Weights of a small transformer language model: no biases in attention or MLP.
Each number is 128 + 24 x the weight over its row's rms, rounded and kept within 0 to 255. Layers, rows and columns count from 0. Numbers have three digits each. The size before them is the row's rms in percent of the matrix's.

# o: layer 2 attention output (transposed), 256x256, rms 0.0486, rows 77-113, columns 128-159
# v: layer 2 attention value, 256x256, rms 0.0502, rows 78-113, columns 128-159
o77 092:102111137114126131075094133156102083094098146092141155105063110103090143136090162162117139122136
v78 081:170143130126099135118119112137123119108144118105174133117149085134140147091125079099132095092131
o78 077:135123162138107090134147119105121139137171151139139132131124134159102148143127099153145136155160
v79 091:123107168161144125138128144109138150133103155145103163144113147146091123122131143170176117148115
o79 093:104119135082092134100089131112122133094129104104127110156134145139103127136132091104095120114162
v80 089:135089144143113126116136106147130178133086106122105097082117127097129111123136143131146158101098
o80 095:163143113115113119114145136142117169106135132106152107138177159172149115166127140133122133097093
v81 092:114088155112107108138143151119130122154108129143108101123102139146089117122095141170147121125095
o81 094:102154107083158128101095113148094079117119126113116146148143135100112104127137134120086156169102
v82 084:164136106089129154127145106165137122142075122148062209113124161131109090117114127167134103128111
o82 090:136154108104146145105111089127139091087116103127139129106119105092130088097119137137140108144094
v83 096:123114113140168132144108100115124128115158117120125128071100097089130143099123101150121160118107
o83 101:111130155132129105138164135117135128134122140133127156142095097075131138103123144153123137123118
v84 107:147120121145164122139195134161125090160143131153127139148151120099167114142127105108094135096137
o84 111:131126109136165119101147122104119103117124110101094132154128126087116146132104125147201071161115
v85 099:138117123106166134116139127145103113162183159154148155160125128116179134113159113085098110151138
o85 101:123109167179144134138089112111138138116123143093129141172074144090143129126104139159181088162145
v86 095:105131130142148175126119131111144127133073172127107129133138164102110148098174150131184129153128
o86 097:148126129121096162172083128143115094093149124116142147127129128149164094112126153100108138115114
v87 098:146111124136114100122067153104152188134134101087130094138114101162125149129145157125169124174118
o87 097:137153187085139139142128116139092142174138149135156106131083141158133133134141147123118170094131
v88 101:123143057101151121134119141118090119149159133137151160113125153105142124133094141123102120139105
o88 110:134112133111176159154139113075167122146103126160115124134109139115116119140183121147156084118123
v89 100:122128116096152150123099143143112153131116104114119140105117113206125112128077147133109138172108
o89 105:155148124127107127151142118145159103120100120151156142133154092144127122107148135112090159087146
v90 090:115148126121110115113178143138118139130155110131142161147140093126150135124137091080101180100112
o90 097:125116105149128088124164161114104167113115106101104100139151115109144165114139157120168071145127
v91 074:088160141097126116143083145122125125157106084122127117103106127101181145104158159101116139142162
o91 075:108118149146131131204096134125139157140132139141145115170100107109126089133143121119097128136135
v92 085:113130120159106103129157155143196120127124135113136090122135084064191125116150097142168150054129
o92 087:146078121100147143132135106176117156149145147135120164129174151172139152188136122116108111141136
v93 096:128088136121064111096127132127167111096106142124118115174130157136110130152145085136125104125145
o93 101:099157146146128147084107150158120124149172157105116115111137137154117132148167114130158170117108
v94 095:140099087122111117134114172116090148098100087132134136106114116139121126155131153154090131126111
o94 103:163154117113128127074179123107135094147151157114152113115152106113108116101144116113101135111115
v95 080:153083151127116135112099157133115160125098156153097122113068126073111133091120134158180109138121
o95 084:114119125136154152099117093121127060124143146109137153097132115134117118107131149149108132114135
v96 094:084131131125168141113152115147108130100153120143155164143105119151188122131111138143065137126119
o96 096:136129142120122085136123166161160131128106117109141120153094117094123143147113120132146141152155
v97 088:142090109146150120125106141119115163150166159109173128117090114128138142155111105094133134132110
o97 095:125133132129142130083089163136154123118098162135129130122111152113094119143169130159101149110139
v98 088:104084073119146120127143161112137124151113115119111115091105156115139139132123175141126159154085
o98 085:136134144115149121132140130085089149125127122116140107116106139122134151124158182112136164106117
v99 071:115125089119119148126138166125078139132106110126093159103128120109122162147141102108134196112109
o99 071:119149089110176126139104148118127130152087127122133131162111098068150075130152143103130100107138
v100 101:131134143133092100131129128074146163123106133127121120133128130129067118134098129141125097150178
o100 105:140112126114105135137090102122122155140101096130119099122140150158122116128141126093111118134117
v101 093:115119149155146142123141149143127114102126127149156161123140161114166153118128159142142188104122
o101 093:122137142098110109127139115073125127140161111140098130129163129123137103130173119084128107133138
v102 092:176138173123124138123124061146145126161127125156196113120092157112136147115140091118152137112152
o102 095:078093127162117127110101160137142108105122128128132154101100116086133145106098129176144147127112
v103 078:093125127122156101110069135124141107136126153083128142148102176159157125135106140139154139125145
o103 079:138114173104148167092109137149179089098123136138124137151124143075114138138120122139110152158121
v104 088:150141123106142168128103144112142149092148110133123108108115140144155101142148134144087092083131
o104 093:123120164104101092144130144150101150178140119188136144102131129164129142136141120149156102147163
v105 091:118128121098108124122158179137115061106164099146100173163140129128150133152132140140063107126131
o105 106:150141108086134144094193156127156103154120103139089101123161129104094134105127103123166080138120
v106 089:119118115109158115129147112136129139154141178125153137105121146151138143150138095045141122130107
o106 099:114104142177120140128043110131092146098132142109147180140105140127169146148109146163167158158120
v107 087:136121154124156150147194155156104112137152157174121187125135143110106133134115119127097139160143
o107 096:119125119134130121132070119088137133118134099107103153156125131081151120132142126146208097152122
v108 093:119107157161109106111107156095135168110109153169139123126132120168096144139117120156130125148131
o108 105:102147165131109125076123114124106117130130140110147153143145127135142121110175126165105117127152
v109 089:140093129119144160133162142143137131139124106138157109099113121155131119099136139125115155123122
o109 101:122135122109109100123157166121112159121154109113114065127122145159108141125137106118163140122140
v110 090:096145110104132139119122123115111094174176153121113123139142114102121144131183121087126156177125
o110 101:143114143095128137164123139106149100085131126108138086143096142156150125144125148111102189101109
v111 089:106117122138134125125055108107128161131138130116128126126112135147122127128122096145099123129129
o111 104:130131116126145127104162126153168091134123149156123135092164125141085116131119128136071155094101
v112 079:159138116128116147122166144126111110109131115126141120193142143123148135103121113136163128139136
o112 089:119105112106147114172162157133168117117088107127130099136110150137079126124129137089103119128161
v113 100:111124097102162145136114111132105105147211118138133148129144145195146135169140106106115165153108
o113 105:093121117169114102206173173157136095143115148136114123161123116121121154121105145123150153114129